Weights of a small GPT-style language model, trained from scratch on English Wikipedia: 13 layers.
Each number is 200 + 30 x the weight over the matrix's rms, rounded and kept within 0 to 999. Layers, rows and columns count from 0.

# layer 10 MLP up, 896x448, rms 0.0645, rows 491-545, columns 256-319
186,201,181,212,195,174,197,173,193,242,175,237,163,160,174,144,186,204,220,225,225,203,126,151,195,216,209,196,177,231,193,209,159,207,179,258,132,238,232,203,240,222,192,192,195,174,171,212,214,183,240,170,245,218,168,226,138,164,151,180,222,188,211,197
189,215,216,175,125,234,175,163,209,208,125,213,181,189,255,166,236,207,177,199,152,271,220,178,238,167,177,270,209,209,175,218,214,281,195,198,150,192,250,187,151,233,218,221,225,219,150,152,209,205,191,183,212,285,219,125,232,195,212,166,213,176,175,152
191,224,245,201,153,202,188,213,242,203,162,206,213,190,146,204,161,157,239,194,196,182,147,210,177,207,172,158,232,224,235,186,225,209,196,246,165,202,222,224,241,183,184,220,155,228,217,156,201,157,138,216,145,205,262,139,216,233,226,193,220,214,233,192
223,185,222,167,135,242,211,193,205,225,216,173,189,152,180,219,193,125,210,221,184,194,191,176,274,234,207,211,210,199,247,209,259,201,212,182,159,229,225,225,158,238,156,223,232,212,181,209,209,196,213,149,219,179,148,208,222,209,210,213,167,176,135,184
186,207,196,224,237,225,220,251,217,252,242,217,223,226,181,222,182,287,213,186,173,174,162,216,233,151,240,189,199,237,193,193,216,209,247,213,217,192,195,249,233,214,184,229,228,213,210,168,199,211,166,214,214,265,209,169,187,205,274,236,235,185,237,189
158,226,184,184,147,214,218,217,226,245,227,218,258,176,153,223,172,217,220,195,189,212,192,162,256,159,216,198,229,188,171,158,226,199,244,219,172,199,193,240,219,226,242,186,116,165,179,244,262,189,198,205,194,240,195,195,153,206,203,267,213,161,241,185
238,181,202,214,154,248,192,189,234,231,208,237,144,200,175,228,193,195,213,232,228,236,221,172,205,173,120,215,185,192,164,209,284,167,235,171,178,170,172,212,256,187,198,237,193,129,201,185,232,241,161,217,231,172,193,198,259,172,151,178,201,205,207,238
266,175,195,209,192,191,208,183,233,175,142,149,149,177,221,214,175,175,205,231,238,150,172,151,241,254,256,169,161,209,175,226,185,167,220,190,210,255,239,211,242,214,169,173,217,222,142,204,189,215,144,227,216,222,149,174,179,232,209,257,198,188,189,252
207,179,244,226,201,218,169,211,237,91,181,216,187,229,226,223,201,151,254,170,212,147,206,191,185,199,215,250,201,224,184,196,182,186,205,202,188,215,200,235,207,223,208,196,200,241,223,190,211,175,220,200,210,209,184,232,170,233,200,198,231,190,153,191
195,191,213,224,228,196,234,205,218,237,180,182,218,168,221,145,216,182,198,209,209,199,131,214,194,211,253,177,170,218,206,215,216,177,215,216,210,189,246,180,218,165,190,212,193,227,201,193,189,190,227,223,212,192,205,182,201,241,209,223,156,240,221,164
229,189,215,239,239,178,151,263,174,107,199,202,242,243,130,150,214,220,149,237,211,201,187,207,238,185,232,182,233,238,171,206,211,230,170,187,187,181,215,225,210,230,184,189,256,188,177,235,231,201,173,218,182,164,252,194,207,246,208,154,216,209,193,167
224,208,183,153,169,204,186,191,163,219,215,199,159,170,259,203,215,166,179,209,176,245,227,215,226,160,212,219,197,177,149,190,240,222,238,194,234,210,197,222,193,212,234,226,238,211,182,181,174,146,176,241,207,201,209,190,191,215,211,242,189,199,184,184
178,240,193,183,176,210,226,218,212,196,208,197,179,179,170,201,188,261,166,220,225,208,190,193,163,193,200,192,235,225,188,220,243,222,194,198,199,275,262,205,200,187,225,170,163,192,183,176,215,245,200,188,207,210,196,212,161,198,165,226,230,239,255,171
220,244,215,214,211,213,164,172,185,234,199,205,204,231,217,209,182,185,179,172,195,201,185,196,179,150,217,173,183,180,224,184,163,180,217,171,228,233,222,222,228,166,150,262,167,199,193,229,195,195,211,213,203,205,201,160,163,205,173,260,188,244,193,225
200,187,210,220,202,237,202,215,193,215,209,188,213,196,190,199,261,156,215,207,180,217,238,182,221,175,216,216,187,227,255,195,211,199,206,255,209,222,204,127,190,299,218,161,241,222,208,206,221,161,163,194,171,201,158,161,173,229,226,243,201,159,189,196
195,189,169,173,189,190,229,230,196,219,193,198,176,237,229,190,144,200,207,179,154,256,248,200,172,244,205,121,218,199,139,209,208,214,179,190,152,182,163,228,219,168,186,197,216,224,186,239,177,187,177,231,169,211,174,187,192,183,188,251,211,163,170,208
134,231,203,226,214,150,184,226,177,180,141,237,200,175,176,212,263,131,206,206,191,172,216,195,208,181,173,172,237,220,195,165,190,177,148,166,178,222,196,210,170,196,200,203,180,202,175,219,202,210,196,221,253,156,207,168,222,216,162,196,176,196,169,175
176,197,183,210,178,221,181,213,188,197,176,187,194,185,222,185,188,201,203,164,192,239,169,234,205,191,197,167,234,160,170,218,173,200,232,223,216,205,239,269,211,209,190,163,188,196,200,222,173,174,225,213,181,197,206,194,179,154,186,217,178,140,200,127
185,221,211,225,237,206,216,220,211,238,211,234,254,189,249,186,207,196,183,203,258,202,176,182,182,216,148,203,199,208,165,222,195,234,199,180,194,200,216,214,241,230,201,187,157,222,167,236,203,178,215,137,228,249,227,213,205,200,166,236,227,234,223,240
166,231,212,207,207,195,179,255,225,259,215,202,158,199,192,130,203,225,238,217,220,226,176,191,206,198,178,211,189,235,260,127,203,207,201,178,180,223,179,182,218,160,177,228,243,180,215,213,130,206,224,232,146,209,159,195,237,215,151,194,141,247,200,201
188,218,179,190,158,189,189,187,223,229,212,200,235,208,221,192,203,161,189,194,226,163,250,183,218,190,144,164,220,209,212,131,235,167,155,204,172,203,219,228,236,210,218,202,203,204,247,187,220,160,163,203,224,212,224,239,243,228,222,191,160,176,168,178
193,216,219,195,185,210,201,241,204,219,181,195,218,162,238,177,275,220,165,195,220,187,136,233,176,222,228,200,249,179,190,209,175,167,277,197,211,193,135,151,229,218,209,205,242,246,211,163,242,171,163,222,185,158,184,159,242,170,175,216,150,174,193,195
186,255,180,199,176,216,201,206,218,230,228,233,224,206,172,190,218,215,180,237,140,216,211,276,250,209,188,189,175,185,183,154,210,255,177,194,202,197,222,213,221,192,142,235,191,200,218,223,170,209,229,204,173,216,250,196,184,180,222,186,222,199,202,161
192,232,197,192,161,249,262,191,152,209,221,177,244,197,154,181,220,193,163,247,164,218,192,233,196,149,150,168,219,201,226,185,211,225,204,215,184,212,172,158,196,223,194,240,168,202,203,201,166,193,238,222,216,200,243,204,237,197,215,195,197,154,195,212
212,239,166,198,192,198,225,230,179,193,217,190,198,229,228,224,187,204,210,214,191,174,216,212,202,183,208,185,242,203,209,162,218,227,166,182,183,184,180,173,231,220,275,224,197,222,180,227,206,160,214,189,185,207,214,167,230,166,208,218,162,258,205,226
212,216,219,197,195,240,223,226,169,300,175,228,196,163,212,205,180,233,208,170,235,215,209,189,215,232,177,194,207,205,174,237,197,217,189,200,242,229,230,155,215,184,220,201,187,174,216,241,250,166,187,162,167,224,169,218,208,184,223,205,172,231,237,210
200,192,229,245,209,205,195,199,226,173,223,190,225,189,181,177,188,208,175,144,197,193,208,200,159,189,209,161,184,194,244,178,187,207,216,193,198,223,201,223,165,156,163,231,196,175,205,204,200,179,161,189,204,178,226,186,198,157,195,235,219,196,201,190
173,195,234,179,152,205,214,208,141,250,185,178,183,153,241,207,241,180,183,146,224,212,197,180,210,181,258,186,238,214,225,219,228,274,148,170,249,210,216,145,223,218,189,182,165,213,169,239,247,177,224,232,176,200,230,195,195,156,195,205,214,160,206,152
156,194,197,201,211,210,187,248,211,164,245,238,183,189,182,217,227,245,247,240,172,226,197,175,223,197,241,177,212,205,243,239,257,209,212,184,171,211,230,226,189,216,181,168,186,207,213,191,194,244,228,208,205,194,231,198,226,219,193,193,190,244,215,197
212,210,176,230,252,252,197,181,203,210,231,145,149,228,158,200,167,196,181,195,193,183,170,182,218,209,191,190,213,208,193,153,237,221,213,181,173,225,156,231,147,216,208,224,172,256,191,212,214,237,257,199,207,218,217,215,202,188,158,249,188,229,223,143
221,197,191,212,292,145,235,201,160,208,220,218,169,153,246,166,152,215,171,257,174,207,179,196,190,221,250,228,204,229,219,176,255,166,251,160,234,231,212,189,206,169,178,231,182,174,230,170,239,206,190,238,193,207,204,154,137,192,184,204,213,173,221,230
224,130,202,216,177,165,219,252,226,218,190,224,181,120,228,207,166,235,191,211,189,227,158,144,254,196,193,216,198,166,202,204,240,225,215,156,173,186,183,228,206,219,204,236,198,188,179,180,221,143,177,246,202,204,194,182,230,208,210,157,220,181,290,237
179,164,214,167,178,239,208,206,216,210,184,265,217,199,232,203,181,194,245,184,197,185,182,257,181,220,210,164,199,200,221,216,201,169,211,181,178,220,229,159,216,219,148,203,182,191,162,167,229,178,197,188,176,205,203,175,175,212,169,207,186,208,183,176
170,233,149,166,130,209,181,237,268,172,207,196,182,211,213,215,198,243,217,171,212,193,173,228,243,155,192,185,180,196,230,189,237,248,169,207,167,192,220,182,216,226,212,229,173,180,246,228,186,165,170,229,183,200,200,176,247,183,176,215,151,226,195,226
261,225,217,167,202,172,182,186,238,103,161,164,211,193,216,224,179,207,204,218,177,269,171,216,159,182,277,158,181,220,176,160,180,244,227,248,189,191,223,205,265,213,186,239,169,226,202,196,178,151,226,195,218,187,189,219,200,197,222,227,215,253,239,164
224,246,183,183,182,221,262,233,194,198,167,226,196,185,228,182,190,149,235,233,175,183,209,156,218,195,213,180,201,187,220,223,206,258,260,185,187,157,190,248,198,240,237,203,203,230,211,222,233,261,163,143,225,172,182,203,172,197,178,170,138,176,217,164
157,190,199,201,171,141,226,236,168,204,156,212,162,139,196,231,204,196,185,186,204,225,205,187,241,193,156,187,186,166,196,184,252,209,211,207,199,211,243,215,197,210,216,209,227,223,196,170,279,240,203,220,167,238,217,210,248,207,187,237,205,220,223,199
189,221,195,179,212,166,219,200,218,255,200,187,206,237,230,137,189,242,208,179,196,212,225,142,148,182,217,204,209,221,170,151,199,177,178,167,225,118,184,182,203,205,245,205,176,183,133,247,196,232,225,204,215,164,233,197,191,220,193,253,138,156,208,216
194,215,214,177,220,175,186,213,213,211,233,249,217,202,225,219,203,222,202,223,243,202,175,198,185,182,198,216,227,194,143,208,226,202,183,165,172,250,219,185,264,211,226,172,181,249,227,214,216,169,210,219,199,172,218,215,168,213,224,179,162,260,173,157
176,227,223,195,210,193,175,216,229,194,194,198,205,215,176,197,142,170,163,209,174,158,159,212,228,199,194,161,195,206,188,223,214,172,221,207,181,181,193,203,243,222,195,220,242,162,161,176,221,266,270,215,203,235,186,184,176,171,239,140,188,236,213,237
214,211,167,207,178,170,246,191,235,149,198,193,179,178,191,157,256,172,175,200,219,255,207,238,195,202,197,182,135,206,221,185,236,144,145,211,199,194,223,193,187,239,193,175,190,177,197,215,249,295,200,203,172,167,199,187,290,190,213,191,189,216,184,193
215,115,205,145,171,173,212,218,235,170,131,226,186,142,260,189,221,168,214,204,180,188,202,179,184,183,179,181,228,154,203,165,210,193,221,193,203,204,182,200,237,244,165,223,153,221,247,193,219,158,218,203,222,197,266,182,196,198,160,161,159,201,227,181
178,223,251,234,128,209,231,179,183,222,157,174,156,140,189,203,169,178,179,212,172,265,204,205,191,197,203,204,196,193,184,200,184,216,245,137,222,190,224,192,161,150,143,215,236,206,182,222,235,108,203,200,199,178,152,238,161,209,198,198,255,175,225,232
185,202,159,198,215,175,163,176,246,202,190,196,215,151,202,186,179,227,204,199,218,241,191,268,243,165,226,184,237,220,233,194,231,186,184,192,176,130,173,223,157,260,241,235,195,262,193,217,168,131,196,215,193,247,193,182,200,170,181,245,202,177,137,220
161,199,261,180,183,161,240,151,183,194,129,223,200,209,249,204,198,216,219,180,218,198,193,230,184,178,188,207,212,260,187,226,206,178,205,203,231,258,181,176,204,196,235,249,192,221,228,178,228,215,213,208,233,181,202,167,238,170,199,248,199,198,193,206
194,230,209,187,175,172,188,241,204,205,188,242,202,188,162,210,273,149,161,217,159,166,160,210,185,206,167,182,188,185,190,232,211,201,196,232,221,209,206,221,197,222,211,137,164,200,172,228,186,197,164,173,242,161,212,242,220,177,184,171,176,169,213,239
138,219,222,225,182,176,214,216,223,203,259,184,184,202,216,183,205,181,170,196,185,194,224,177,228,178,191,175,200,247,230,196,209,197,205,203,210,192,187,152,206,185,258,188,212,189,247,185,255,211,191,226,263,200,216,202,160,168,204,244,201,247,176,201
226,224,121,245,167,207,258,245,170,204,181,215,219,228,212,253,182,154,246,239,174,193,233,177,156,121,140,217,201,158,188,217,157,194,233,227,196,192,145,204,152,169,199,180,201,191,202,220,216,171,193,124,215,158,157,163,183,222,139,184,207,205,240,188
106,184,180,143,231,258,219,200,184,181,210,218,230,175,158,234,153,190,166,190,215,232,210,220,191,190,216,172,223,293,192,247,162,193,177,179,208,241,187,213,193,222,216,238,208,155,130,224,150,156,187,202,235,187,192,222,168,126,179,188,229,253,189,150
213,234,178,213,250,188,250,211,204,152,207,173,209,229,197,208,212,232,202,176,208,177,238,196,175,181,183,225,198,241,187,196,158,200,205,232,208,183,187,182,203,240,215,178,192,125,116,241,235,204,211,214,172,176,219,198,235,157,204,262,227,185,188,176
193,202,172,209,195,211,193,210,249,150,179,231,199,195,168,203,182,246,143,224,196,199,220,182,207,153,192,196,199,202,208,266,260,220,197,205,175,182,159,185,198,232,214,205,178,234,265,212,154,231,156,241,186,168,169,214,239,214,203,180,181,242,193,224
104,234,211,254,203,249,172,213,249,178,155,156,153,175,154,186,183,298,202,126,144,187,225,169,257,191,144,184,190,209,223,169,162,224,215,185,188,259,201,181,198,181,197,227,195,168,202,164,185,167,195,203,179,194,240,219,181,269,222,214,196,197,238,258
202,166,185,142,274,215,219,221,169,171,148,205,229,251,174,212,173,262,194,185,222,182,210,200,252,193,213,238,190,179,204,238,214,245,177,163,203,196,236,170,237,200,267,172,214,192,221,194,228,155,230,240,174,231,213,192,210,159,232,184,261,233,230,201
182,171,174,204,182,184,217,209,233,202,260,226,202,208,234,184,235,248,234,193,219,212,202,169,171,215,216,171,194,233,240,127,155,188,183,109,229,250,247,162,204,223,162,179,245,168,184,211,244,169,164,183,210,221,209,145,229,165,170,195,185,208,164,237
166,283,226,192,192,203,175,236,172,239,182,143,206,257,216,198,259,261,268,161,173,199,217,169,251,184,201,202,197,228,146,239,175,241,256,211,218,211,161,201,163,183,200,153,183,192,206,209,238,216,174,262,231,207,169,231,183,204,227,168,179,233,235,197
# layer 10 MLP down (transposed), 896x448, rms 0.0707, rows 491-544, columns 256-319
190,154,165,177,184,216,175,206,185,153,139,168,203,132,237,170,229,200,193,172,223,160,161,212,184,151,178,198,169,227,227,158,199,204,229,163,205,186,197,190,189,98,202,178,131,183,150,144,198,189,159,187,164,218,138,201,203,197,203,179,184,231,230,183
171,217,180,173,190,209,161,246,192,245,169,210,126,200,204,217,167,206,163,171,169,212,211,178,157,169,219,178,201,189,202,148,179,200,164,214,182,161,232,163,177,177,193,210,235,148,213,235,220,146,173,153,150,236,162,203,151,163,144,167,169,191,231,174
191,170,221,198,160,202,201,181,212,192,208,190,182,221,197,255,162,190,166,209,148,157,231,202,201,182,174,137,186,176,223,186,165,149,205,192,152,187,133,173,195,207,215,185,188,197,166,224,133,103,177,112,228,176,207,131,173,235,154,197,190,163,149,222
175,160,233,197,193,173,199,233,183,176,155,154,196,193,217,211,167,204,154,167,203,246,182,184,179,184,180,161,135,204,218,163,143,188,145,169,140,244,198,199,154,185,186,208,153,165,221,184,186,190,197,245,221,204,201,193,194,221,213,220,171,169,155,170
163,205,233,211,193,209,158,175,216,148,204,237,231,181,199,173,224,191,122,194,246,235,145,209,187,160,179,177,198,193,171,197,186,196,207,214,203,238,218,178,179,198,223,182,187,189,176,197,190,213,171,170,182,203,173,181,201,171,211,187,187,212,173,214
163,258,195,229,156,230,184,148,205,204,266,188,146,200,160,156,213,185,189,197,221,211,245,202,199,193,158,227,165,199,194,186,138,195,212,171,188,253,175,245,228,186,141,157,182,167,182,169,229,169,239,181,218,184,172,200,180,146,204,207,207,166,223,219
172,161,179,205,187,257,209,162,183,159,221,204,177,183,217,197,136,206,206,120,170,160,214,230,196,145,158,179,165,239,188,220,201,214,230,219,127,221,204,190,169,194,149,223,118,244,222,136,194,156,186,231,148,269,223,216,208,163,203,223,209,233,263,221
219,155,187,181,261,241,223,156,220,217,201,130,205,185,166,195,222,211,194,194,239,169,217,163,146,156,181,237,182,198,107,152,186,237,171,217,152,186,185,186,210,143,190,193,198,150,239,204,246,170,209,215,173,194,154,222,146,184,148,176,228,167,234,178
220,238,208,149,226,187,148,259,172,281,169,170,224,182,236,201,188,191,156,215,171,224,159,180,202,200,189,177,224,216,167,178,213,165,187,201,203,221,204,217,191,183,224,136,224,204,203,164,233,159,196,169,181,204,204,226,155,205,200,204,152,115,175,220
136,145,176,196,238,199,152,166,189,168,176,153,204,187,195,204,189,214,177,175,200,183,191,218,200,231,200,192,201,169,227,194,172,211,204,167,194,194,181,196,198,163,196,178,231,223,159,201,207,195,140,161,205,209,160,208,168,187,155,200,239,132,239,198
165,169,167,207,217,217,162,206,172,131,195,193,212,196,170,187,196,187,166,188,220,227,239,162,118,161,169,193,175,172,179,172,178,186,179,168,163,194,151,149,176,198,214,219,164,166,206,171,201,198,215,192,174,199,218,237,168,204,176,164,257,140,246,199
171,202,179,210,226,235,260,174,239,184,252,192,167,165,145,171,174,182,154,176,185,180,160,168,224,227,204,131,196,197,204,160,187,256,200,177,133,194,193,202,165,182,184,218,218,141,217,164,202,222,196,148,173,168,171,217,189,194,193,189,183,182,130,203
223,183,181,223,192,249,172,174,220,189,227,211,174,205,143,189,172,147,149,194,189,201,207,174,204,139,222,195,175,153,215,227,213,149,201,188,188,157,220,241,213,174,186,233,206,147,202,164,176,179,208,250,189,174,198,182,205,166,197,222,180,174,167,194
178,172,183,195,171,223,148,213,183,224,181,179,187,213,186,239,235,226,199,181,238,219,203,156,170,172,194,155,239,204,186,179,211,163,166,189,267,225,166,201,249,196,272,156,237,232,170,160,192,236,141,170,235,178,205,138,191,169,206,195,183,216,240,216
200,226,205,162,167,181,195,165,178,164,172,194,195,187,223,140,193,155,203,169,199,200,170,184,181,224,167,177,182,163,174,192,247,199,224,222,213,143,195,163,247,172,161,174,204,157,209,181,150,218,184,203,155,188,215,200,205,125,171,205,181,177,216,160
197,240,187,205,172,228,198,210,217,158,195,213,224,203,170,242,187,188,184,184,231,208,190,188,167,213,190,167,173,167,192,182,125,203,111,181,153,215,212,141,209,239,173,185,238,147,157,194,216,154,216,173,142,230,193,225,157,181,161,194,249,168,221,178
183,198,205,197,158,150,200,209,202,194,215,238,183,192,265,235,216,145,158,232,214,222,221,198,215,199,211,205,153,179,172,213,146,201,197,149,208,209,186,211,163,204,206,188,194,164,154,183,241,176,161,158,199,165,171,208,162,191,167,214,156,224,180,199
233,213,221,207,182,163,203,170,207,158,226,208,208,181,192,174,223,199,218,209,224,178,181,177,168,215,201,186,207,185,158,166,184,165,177,161,180,180,173,186,182,185,159,188,168,221,167,192,200,232,208,225,180,175,180,178,198,195,198,175,238,182,213,185
200,164,185,212,199,165,224,206,181,174,179,145,194,197,204,213,248,132,209,146,219,166,230,165,186,187,127,177,185,174,170,153,179,177,164,207,164,229,206,181,155,183,183,163,208,243,143,133,201,142,125,192,218,197,211,172,162,170,211,175,216,135,165,194
195,172,216,188,203,172,263,160,225,224,206,167,214,225,230,237,164,162,207,173,197,263,184,181,192,225,157,147,153,182,165,194,164,184,217,206,205,212,178,182,150,195,197,211,190,174,128,222,118,212,207,216,170,171,114,197,192,222,186,122,175,179,236,142
169,193,188,226,147,214,182,157,210,168,207,151,221,174,237,234,165,210,179,161,241,183,204,223,196,213,156,202,217,175,121,175,152,208,251,245,199,205,211,159,182,193,181,215,155,213,160,158,202,205,176,203,247,206,181,222,180,179,218,195,207,167,236,201
217,160,141,208,194,153,155,182,209,190,141,189,196,216,240,204,187,145,179,212,158,188,245,188,156,171,200,213,164,211,191,174,159,210,196,224,159,216,235,262,178,180,162,184,153,242,261,206,151,118,204,205,190,198,169,159,198,235,235,224,217,170,173,228
169,184,176,231,184,228,147,188,144,203,197,187,207,147,166,212,163,187,229,196,160,221,122,203,159,157,229,168,226,211,184,183,181,166,192,202,156,182,147,166,199,195,172,196,161,175,244,179,212,179,212,205,184,165,144,189,201,202,187,148,180,162,186,164
164,188,156,162,181,155,185,154,216,197,236,210,195,202,229,149,217,208,215,211,143,231,169,192,135,153,156,166,161,204,212,200,204,194,214,255,208,173,221,183,146,163,228,202,209,218,193,202,182,165,173,162,217,172,202,269,171,228,206,181,147,151,190,229
212,182,205,221,220,209,180,190,240,181,164,233,181,216,166,194,161,197,182,170,200,175,165,254,202,173,163,175,195,156,185,220,124,214,252,183,144,258,164,221,201,173,160,194,202,189,194,170,217,218,206,199,223,195,176,256,197,165,190,137,192,194,188,195
189,226,154,232,173,220,186,246,242,161,202,144,225,181,213,200,214,200,222,145,143,186,142,221,196,213,162,184,208,159,199,209,204,215,170,240,171,199,170,158,178,219,159,185,179,133,156,152,189,214,210,144,230,233,211,207,160,162,212,188,178,185,189,178
167,224,166,177,180,214,198,188,213,208,195,202,217,217,185,217,207,216,241,230,188,205,207,166,176,201,210,183,179,235,149,224,219,171,165,179,179,194,189,213,207,180,189,187,201,208,173,204,188,216,210,152,210,196,187,232,188,189,215,173,222,184,195,197
221,229,154,225,207,210,149,204,173,206,175,223,187,197,212,203,196,161,174,131,184,250,220,232,196,163,152,231,210,204,143,157,158,169,213,206,232,202,195,193,196,158,184,201,116,191,218,215,228,244,209,206,190,135,224,197,230,216,188,169,263,181,192,219
222,199,164,185,180,231,177,243,174,186,194,206,147,208,166,182,225,178,174,212,183,207,180,174,200,202,224,196,177,178,199,149,208,195,172,152,183,141,255,236,220,212,174,224,201,165,212,169,174,263,204,185,173,144,146,145,204,235,185,167,200,174,208,214
238,204,151,191,159,182,211,214,194,215,197,219,231,212,195,170,231,205,219,184,234,148,199,201,189,194,164,237,164,196,190,193,131,138,202,167,206,201,196,208,156,149,191,187,213,154,190,190,185,187,163,220,193,197,217,187,139,196,183,174,208,211,141,191
199,189,176,185,189,187,209,156,165,209,206,144,173,254,186,223,189,199,247,205,189,197,202,188,219,204,176,191,196,171,230,206,199,221,255,175,154,178,183,161,225,228,194,176,171,106,197,179,235,203,207,123,167,177,180,186,196,193,241,222,176,140,181,154
188,195,144,226,157,173,165,188,226,196,245,211,238,234,186,190,167,160,204,176,168,187,165,194,187,205,179,186,185,180,207,187,237,203,168,184,211,188,182,192,230,193,204,211,147,216,195,180,149,185,216,219,178,186,118,176,192,200,199,196,196,153,209,175
155,194,178,188,185,175,149,179,191,210,215,152,182,200,170,165,204,199,125,181,194,189,190,159,214,183,166,196,217,212,148,154,210,214,209,204,212,160,175,188,215,186,220,165,205,221,204,192,173,216,155,194,174,216,169,210,178,157,233,188,220,210,186,182
209,209,222,180,192,165,181,201,200,220,187,152,206,178,215,183,160,175,191,218,187,209,200,216,178,233,213,235,208,192,210,237,177,236,231,203,163,167,206,190,218,194,237,151,198,196,192,202,144,200,169,163,206,166,171,217,213,139,164,194,231,163,125,202
176,256,175,179,189,160,228,151,211,168,216,205,188,198,198,149,227,227,227,208,165,220,244,191,158,179,215,156,190,186,203,141,138,171,239,182,212,208,173,130,159,247,139,176,282,222,189,176,192,227,213,183,189,218,207,148,201,160,146,146,181,226,171,179
208,216,207,171,186,204,207,224,179,195,192,187,143,213,231,158,167,234,162,221,162,131,233,210,166,195,165,156,206,221,185,188,184,201,146,197,158,197,207,162,163,219,211,192,198,210,202,184,195,196,201,179,153,143,178,185,186,223,194,201,161,128,119,169
166,157,191,190,174,169,204,152,198,210,185,172,133,226,168,190,123,158,200,208,176,179,165,186,172,192,203,212,110,189,185,196,161,216,134,247,186,185,189,196,162,198,154,203,162,214,169,201,223,162,216,189,185,211,247,190,186,182,226,180,166,140,225,213
217,163,171,184,206,171,206,192,177,171,267,193,203,186,169,207,188,198,229,191,232,223,199,201,209,195,184,189,183,155,232,163,185,219,182,251,218,179,177,191,185,193,201,215,210,226,190,216,200,211,223,191,175,234,199,188,225,219,183,188,205,206,189,263
172,206,194,177,200,252,210,158,136,182,182,198,188,227,212,157,194,182,237,170,168,199,166,136,139,146,199,167,159,139,215,258,158,174,196,145,188,203,172,148,160,206,196,150,149,143,141,166,205,183,212,177,169,248,193,238,202,219,204,189,127,155,204,176
206,223,182,187,161,246,210,209,142,211,192,196,176,192,118,169,162,160,159,186,172,159,171,164,149,265,169,189,182,128,172,209,198,172,202,191,159,197,236,225,204,169,137,121,215,132,132,179,168,209,183,122,148,213,171,225,220,198,208,167,191,183,209,169
179,182,175,205,168,236,168,182,171,135,224,230,244,173,224,159,210,249,154,176,241,195,194,241,179,201,191,130,190,232,191,192,195,222,192,164,233,143,179,221,231,182,230,217,186,235,142,150,237,188,228,213,239,191,228,261,200,204,200,216,195,147,172,167
226,170,190,197,218,190,187,182,154,216,172,186,189,224,174,162,183,208,168,160,180,167,204,178,199,202,212,179,208,172,202,186,210,167,185,155,236,203,155,239,185,156,198,181,174,189,186,192,189,169,197,177,205,183,157,201,181,165,241,196,199,183,173,166
198,194,152,185,163,184,179,204,221,166,152,160,235,182,190,192,216,126,183,182,233,199,223,167,188,232,233,185,198,180,185,202,216,198,161,200,229,167,209,192,196,240,177,155,162,243,205,202,162,149,190,205,204,161,201,202,191,190,186,191,277,252,204,209
191,208,191,211,220,192,175,142,211,199,212,191,284,219,256,213,213,223,208,154,174,191,229,175,189,205,182,189,212,179,173,188,201,173,147,209,222,216,184,236,174,151,170,214,219,168,131,157,190,150,127,190,199,266,136,214,163,164,172,206,222,227,156,186
243,177,193,226,159,228,185,166,169,207,158,201,192,183,173,170,187,186,200,228,225,160,205,215,242,198,222,216,163,173,218,208,225,196,200,214,196,205,195,226,200,180,190,164,201,217,213,196,147,195,167,150,234,192,246,183,193,227,187,158,232,211,184,204
201,218,187,194,214,204,165,219,176,168,189,165,221,168,195,186,197,190,189,112,207,156,163,182,203,184,240,188,199,175,185,228,187,224,195,195,224,177,205,159,214,194,148,182,196,212,194,232,145,187,200,200,115,216,228,214,164,180,184,186,194,139,155,201
201,175,178,217,193,232,239,161,217,167,164,185,158,158,212,190,216,207,182,176,190,170,191,193,170,228,217,166,230,176,170,190,171,180,199,208,184,198,244,237,164,204,193,223,174,201,143,195,158,184,192,181,178,239,169,177,196,197,197,167,211,147,172,217
165,171,179,186,179,159,177,233,144,159,176,198,154,205,190,145,136,228,182,189,185,160,206,167,136,174,176,173,177,187,240,161,223,161,181,164,208,183,212,239,187,212,192,182,155,232,171,177,174,193,190,195,172,203,203,170,233,182,189,199,166,221,189,169
194,188,191,248,230,157,245,150,194,191,226,179,134,184,170,125,168,175,154,195,203,211,226,210,196,194,220,229,190,179,230,215,223,188,167,246,203,158,181,163,141,194,221,140,231,199,251,208,201,198,203,229,179,172,166,183,197,146,214,164,220,216,204,232
238,172,209,157,142,207,226,204,181,221,193,170,150,212,185,248,186,257,191,218,226,202,194,159,207,175,174,218,184,229,140,217,132,149,208,200,180,172,205,217,173,146,182,140,182,153,145,191,221,181,232,176,188,207,183,212,144,176,198,157,158,143,199,178
169,193,213,167,209,177,128,163,211,149,191,202,246,185,216,193,173,212,196,224,150,198,232,211,207,174,173,199,199,210,176,213,173,185,206,183,160,172,154,213,180,175,178,176,214,192,185,184,197,167,149,169,167,193,210,206,185,168,137,164,262,164,171,161
152,183,156,196,197,225,151,210,166,204,190,207,181,167,166,207,164,248,223,222,171,160,202,211,173,178,186,168,229,177,208,198,214,173,198,191,166,204,199,240,193,203,195,208,166,208,174,225,172,164,205,182,201,198,179,172,179,304,201,188,182,155,202,200
197,179,179,170,192,159,152,158,205,196,206,190,180,168,96,208,181,172,169,193,202,210,153,227,213,189,192,173,210,193,178,225,205,173,225,207,172,176,175,216,202,137,170,150,159,173,177,200,171,183,133,180,244,178,190,206,204,218,214,193,199,155,139,182
174,190,207,189,225,174,233,125,173,167,208,179,246,174,204,172,185,173,236,190,188,164,225,201,206,211,181,224,173,158,164,216,190,197,220,194,219,201,241,176,186,153,255,178,207,194,180,165,197,198,181,150,209,179,228,184,168,188,175,215,178,213,211,192